python train.py --num_hidden_layers=9 --head_dim=128 --norm="rmsnorm" --rope_theta=10000.0 --init_std_qkv=0.0189 --init_std_up=0.0189 --lr_head=0.00624
Each number is 128 + 32 x the weight over its row's rms, rounded and kept within 0 to 255. Layers, rows and columns count from 0. The size above them is the row's rms in percent of the matrix's.

# layer 3 MLP down, 384x1344, rms 0.0827, rows 0-55, columns 1288-1343
size [103 102  98 100 103  98 100 100  96  98  99 101  99  95  95 104  98 102  96 100 101  92  99  98  98 102 105  98  98 104 102  99 109  99  99 103 101 101 102  97  99 102  98  97 101  96  98  92  98  98  98 102 104  99 101 103]
[[136 187  91 186 163 120 101 153 126  62 138 103 178 109 120 118 122 111 154  95 115 127 127 136 134 113 149 134 159 141 159 143 151 133 129 152  78 132 123 119 118 126 168 131 139  72 120 152 176 163 166  71 136 102 162 147]
 [117 162 151 140 117 127  94 173 162 149  94 168 173 128 135 134 120 184 117 128 167 134 134 105 113 145 112 125 156 166 146 182 108  73  70 145 126 146 142  88  95 108 138  56 122 111 133 142  91 140 165  62 197 121 151 126]
 [169 108 157 116 107 134 153 170 191  41 118 217  91 169 111  91  93 195 167 103 123 133 152 136  80 163 155  63 114  96 200 189 170 106 102 220 117 121 161  79 148 112 144 141 142  88 122 157 216 120 121  74 130 204 105 213]
 [112 121 167 113 118 140 149 215 113 117  96 198 132 139 127 154 203 130 106 109  87 117  93 101 165 156 192 151 117 105 142 129  94 117 107 108 110 142 171 113 120 140 105 140 115 122 132 136 175  91 112 141 163 169 117 103]
 [ 93 113 176 157 143 125 115 175 123  96 168 135 107 122  56 140 181 118 178 156 189 126 109 102 104 124 106 139 145 119 117  92 114 117 160 139 168 162 143 147 150 227 148 132 120 124 170  90 130 160 141 171 108 109 152 142]
 [123  72 153 121 171 130  46  89 128 183  74 112  88  98 134 151 119 153 155 142 170 128 115 118 111 112 132 139 181 113 166 126 120 118  92 110 141  84 111 120 159  90 214 168 130 170 146 176  97 108  97 148  88 118  89 128]
 [160 159 137 169  62 126 154 145 144 128 123 172 112 185 145 143 137 114 124 125  86 127  88 180 169  62 106  48 102 103 139 146 184 119 133  59 201 111 121 118  89 166 114 135 127 141 130 142 136 180 115 117 138 160 154 120]
 [142 156 135  58 160 130 127 155  70 114 149 150 131 130 152 122 107  77 152  61 121 129  51 124  79 118 134  91 173 173 163  96  87 139 136  98 127 135 141 124  58 117  60 174 112 189 163  95  96 114 125 157  82 167 138  88]
 [103 129 148  87 114 125 147 140 198 161  91 174  97 100  68 113 164 145 156 144 145 119 142 120 167 142 103 130 211 122 104  92 200 160 110 148 147 130 145 198 124 148 124 155 153  92  72 109 127 177 103 173 121 160 129 123]
 [122 136  81 155 154 130  97 133 103 104 121 104 167 118 126  74 155  96  91  76  77 128  89 148 113 135 132 122 188  99 109 130 196 112  93  50 108 169  95 130 135 122 137  61 114  96 155  79 134 121 125 146 182 129 138  97]
 [106 114  84 117  81 117 129 172 120  99 120 121 166 141 108  55 119  84 188 112 190 134 125 141 130 134  83 105 131 121 132 190  94 109 175 132 151 104 189 121 127 166 103  75 138  92 166 106 118  66 120 102 108  90  95  67]
 [107 138  31 126  94 130 147  89 117 148  94  58 134 131 133 146  97 167  99 110 148 125 182 141  89 148 112  91 173 134  91  85 126  97 166 104 162 156 120 163  95 133 147 156 110  88 130 179 105  94 105 124 112 120 103  61]
 [160 117 109 106  66 131 144  82  90  81 103 134 138  83 160  85 157 136  85 109 195 135 148 107 107 106 126  95  97 119  96 153 109 122 166 136 127 121 122 106 131 124 115  96 133 153 135 133  61 132  95 101  92  90 117 155]
 [127  77 102 129 142 127 179 131 112 127 118 157 136  78 177 122  88 204  82 143 111 136 130 119  87 144 101 155  53 119 123  78 111  82 151  75 109  75 143 107 129 142 107 167 129 104 131 112 187 153 151 124 137 123 128 129]
 [202 127 153 125 150 134 194 122 105 124 105 192 186 132 170 127 107 109 128 171 134 128 170  91 170  95 119 180 184  83 108 177 118 133 158 157 133 110 108 155 147 137 199 150 137 165 127 146 146 162 129 117 165 158 166 193]
 [130 150 141 147 176 134 128 150 128 100 154  95 154 126 204 111 113 119 151 107 112 132 119 142 140 104 128 145 166 105 157 116 162 128 190 112 144 136 133 137 128 132 122  87 137 183 105 139 138 141 206 101 158 115 186 111]
 [103 156 121 161 159 127 126 145 170  95 149 133 134 146 197 140 122 177 209 142 171 118 130 115 156  85 110 117 161 173 105 120 152 179 138 166  51  66 119 112 135 125  91 125 132 110 163 160  94  97 120 132  70  98 129 111]
 [183 140 107  93 130 125 144 131 111 143 163 137 150 141 137 124 115 118 156 151 126 125 172  94 105  81 236  50  62 115  89 131 124 145 160  68 104  86 157 152  72 174  96 156 134  92 144 169 123 186  95 146 144 157 130 135]
 [140  97 163 144 134 134 120  85 123 119 145 131 142 148 145 131 182 131 127 162 149 128 123 145 139 109 143 147 116 106 150 132 174 115  44 170 109  26 102 141 200 156 176 105 142 208 145 112 102 214 131  88 147  98 154 104]
 [118 138 116 100 157 129 102 187 216 149 155 139 122 105 164 147  87  95 133 105 124 116 144 180 125 163 127 114 111 167 155 107 117  62  65 181  90 183 179 148 131 106 136  98 111  83  92 107 145  91 159 123 133  85 130 153]
 [133 140 136  96 118 135 196 143 119  91 144 133 139  62 182 163  96 110 140  54 137 132  78 111 128 148 165 107 165 102 155 107 159 119  89 129 146  88  92 172 113  96 137 106 127 138 126 138 170 118 134 143 131 166  75 104]
 [175  33  91  74 115 132  95 129 183 104 101 111  99  99  66 141  85 130 132 111 106 122 103 116 136  74 172 214 109 144  75  75 161 136 144 144  93  99  59 113  81 204 154 155 159 124  62 111 151 182 150 120 105 166  77 144]
 [143 159 111 104 142 131 136  95  92  59 128 163  98 126 107  84  94 106  99 110 121 129 112 147 185 139 133 106 142 118 100 104  65 166 115 130 132 118  54 136  86 157 162 130 117  75 144 114 155 159 114  89 116 126 133  74]
 [101 159 160 129 118 132  74 117 117 103 106 112 127 155  96 111  73 190 132 115  70 131 131 135 159  96 146  88 235 157 143 155 112  85  90 138 147 117  96 182 139 160  65 147 158 158 129 130  89 195 126 181 163  99 125  69]
 [118  98  84 129 121 124  58 105 149 101 153 218  90 102 129 101 176 105  75 172  78 123 140 148 173 103 106 206   6 121 122 167 117  73 157 121 150  93 141 105 106 111 179 178 121 182 100 165 126 131 147 122  91 113 138 183]
 [110 128  97 143 114 125 141  85 155 128 138 149 130  98 154 135  95 104  81 149 154 130  30 165  92 128  66  81 133 119  76 133 150 160 154 116 127  97 172 131 105 135 137 171  95  95 115 139 158 174 142 152 145 155  99 174]
 [ 69 120 137 116 117 121  98  88 144  86 133 116 121 104  74 160 157 134 113 172  70 126 152 139 159 141 137 178 168 104 112 105 144 103 146 168 155 149 128  88 120  56  88 122 123 132  61 138 150 116  82  71 143  57  60 102]
 [122  98 116 188 137 136 156 116 175  48 161 206  75 132 136 171 140 134 111  76 126 132  17 110  74 184 148 136 114 108 111 126 150 126  91 141  68 139  71 145  98 105  83 105 145 162 154 154 152 107 144 110 170  84  87  91]
 [181 164 109 166 113 132 114 204 165  93 158 158 113  72 151  43 106 175 117 154 180 128 117 135 151 193 142 160 147 174 107  86 108 150 146 184 118 131 158 130 107 130 158 128 128 199 116 114  59 146 155 104 151  94 105 163]
 [125 112 152 142 129 121 143 117 191 122 125 151 145  68 116 142 134 146 152 151 172 132 120 137  94 148 159 106 107 179  99 182 180 120 122 138  83 127  96  73  90 108 152 138 132 185 130 116 167 154  94 207 133 158 146 116]
 [120 168 183 181 124 135 183 161  74  96  96  63 189 142  87  62 154 126 167 145 115 136 119  92 119 123 172 112 163 143 172  65 122  91 175 130 180  99 125 114 158 148 140 127 119  87  94 154 121  99  86  99  85 118 118 134]
 [ 96 144  84 162 160 116 118 125 149 133 137 157 114 151  91 169 137 103  57 103 150 129 135 106 147 180  92 141 111 122 158 146 152  98 139 144 173  64 119 147  82 109 114 139 126 227 128 140 183  79  97  53  95 118 181 146]
 [107 164 125 110 100 125 198  99 120 104 102 111 159 131 109  99  74  89 126 103 128 126  95 106 144 121 161 172 138  76 106  85 115 147 124 108 151  87 197  92 104  95 128 148 127  64 155 194 144  97 105 120 118  99 156 129]
 [156 120 155 161 109 137 139  68 148 137  88 121 166 103  90 140 130 156 123 169 160 130 193 171  64 142 127 151 167 157  95  78 163  83 158 107 110 101 142 147  99 135 123  97 119 106 121 101 161 194  71 160 133 118  82 150]
 [148 111 125  99 151 140 140 126 152 133 149  83 153 135  98 132 108  93 130 107 112 130 100 114 129 102 146 111 152 157 132 128 109 168 131 154  95 102 147 162 135 163 127 134 128 111 102  85 202  28  87 104  97 167 207  84]
 [115 102 119 125  99 136 123 134 160 156 151 108 172  76 133 159 146 126 173 105 116 126 130 173 140  98 111 142 153 106  96 186 157  98 123 131 114 167 113 165 100 132 147 147 119 134 121 132 128  96  99 161 139 116 121 118]
 [102 134 110 119 106 137 170 120 135  87 110 102 127 163 115 114 146 145 117 146 150 130  83 138 114 124 114 178 119  92  97 111 113 144 168 147 144 113 145 104  98 147 167 135 130 187 115 124 119 161  77 105 144  96 129  89]
 [136 133 146 162  83 123 148 164  94  54 101 139 143 119 146  81  84  95 150 107  98 129 169 114 161 149 178  95 160 164 176 141  98 145 142 190 135 135 134 129  98 134 185  80 156 120 101 130 111 119 151 119 116 143 156 149]
 [115 172 127  66 140 131  97 107 103  90 133 126 114 163 101  89 143 203 155  98 150 140  96  89 149 125 144  45 133 129 127 134 106 154 208 141 163 144 154 113 120 164 170 144 137 159 115 108 179 114  94 126  91 195 126  99]
 [136 117 111 102 120 120 137 121 150 136 100 169  98 150 109 114 161  82 127 125 130 138 188 111 108 172 133 126 106 134 140  83 152 117 155 141 150 127 121 111 130 137 122 166 112 132 109 150  67 121 113 136  99 147 144 124]
 [ 85 116  90 163 159 120 116 100 139 117 129 166  81 165 125 158  95 146 113 115 130 120 160 132  72 107 131 150  76 153 102  85 150 163  79 125 122  94 107 123 140 180 122 103 120 138 146 156 167  84 122 152  61  93 117 138]
 [150  92 115 112 108 130  81  99 137  51 139 134  93 108 157 150 184 167  81  81 135 129  88  71 182 130 139 166  64 177  49  45  94 169 170 128  82 122  76 207 119 119 103 141 161  80 117 103  86 155 179 135 140 124 107 137]
 [103 162  83 146  79 128  59 134 177  53  70  97  97 121 110 172 167 125 122 118 190 130 118 169 185 186 107 165  69 107 137 137  36 115 132 138 137  82 130  84 113 188 148 105 124  98 165 124 173 145 114 136 160 152 160 160]
 [151 121 100 135 162 137 151 118  93 166 161 161 169 132 140 190  82 156 135 119 139 130 120 149 139 152 146 124 186 145 103 106  65 153 175 214  55  85 182 202 113 124 108 165 132 120 152 153  98 111 187 135 164 113 151 111]
 [133 151 133 137 120 129 123 100 102 142 107 193 134 137 104 138 149 114 203 123 152 133 180  98 129 126 106 163 181 125 109  99 118  86 100 103 133 103 118  85 125 111 133 124 142 180 160 102 128  88 187 113  96 134  65 109]
 [158  93 166 113 134 137 144 191 134 110 124 135 159 161 136 119  91 111 140 146 121 129  58 108  98 130 106  93 113 131 124 131 124 113 104 166 114 160 106 136 102 117 123  79 114 122  80 103 143 102 132  91 174 152 151 138]
 [120  66 114  92 142 109 132 132 144 130 152 149 129  82  77 110  90 179 182 178 151 121 168 176 140 185 133 145 190 147 171 191 108 125  81 166  94 131 122 201 129 199 128 138 119  86 157 149 135 106 112  54 161 149 109  94]
 [148 111 141 192 134 138 155 136 157 108 131 200 130  73  93 162 101 147  81 116 169 143 126 101 188  92  95 122  88  89 169 107 109 149 128 205 172 138 133  77 125 141 166 106 122 170 173 162  97 156  96 139 135 105 107 212]
 [146 123 117 167  86 113  70  90 141 137 123 119   7  84  85 168  70 168 127 103  84 118 130 195 135 130 148 147  70 144 113 105  94 112 143  89 149 141 162 114  98 113  83 142 133 207 140 110 220 191 127 107 122  94 146 111]
 [176  68 129 131 150 134  81  90  95  70 123 125 128  88 108 128 111 107  89 101 158 114  59 143 124 135 141 147 137 229 124  42 129 150 137 168 127 137 145 140 122  74 126 166 114  61 189  73  88 142 160 118 123  92 115  92]
 [143 106 142  99  82 122 154 137 152 129 181 187 137 125 102 190 142  77 168 140 120 128 108 110 108 173 111  99 138 169  77 140 132 187 100 130 127 104 152 158 148  88 122  95 132 141 160  93 147 134 115 222 137 194 102 160]
 [114  79  58 129 160 136 134 114 144 125 108 110 106 100 108 145  86 105 144 148 121 130 157 150 164 126 141 126 205 107 102 135 149 134 178 137 141 143 169 129 150 140 168 173 111 142 134 120 133 117 136 149 143 105 160 154]
 [145 121  61 122 149 127 147 193 117 112 173 138 130  90 168 129  95  75 136 113 118 126 130 106 109 146 170 203 188 144  85 175 174 106  96 165 136 153 108 140 144  97 125 145 141 147 146 118 158 147  94 146  98 107 132 112]
 [159 155 112 149 109 136 174 130 107 122 123  91 127 133 122 127  94 130 101 164  90 120 163 171 128 125  99 153 168 150 131 120 162 167 152 108 145 130 122 103 123 107 118 123 135 145 141 123 141 150  93 107 104 125 200  50]
 [117 155  69 194  96 120 110 177 114  91 149 149  88 140 131  75 137 156 147 102 138 121 149 143 164 140 163  70 101 188 163 128 175 126  66 151  64 210  96 101 176 115 228 129 116  85 168 143 137 117 127 111  98 134 113 173]
 [116 120 107 134  66 123 155 157 125 179  97  87 132  73  60 140 188 171 126 127  82 124  76 119 121 138 144 150  40 253 122 120 112 161 144 111 117 147 158 147 108 104 133 143 119  94  97 147 131 104 103  89  79 137  52 131]]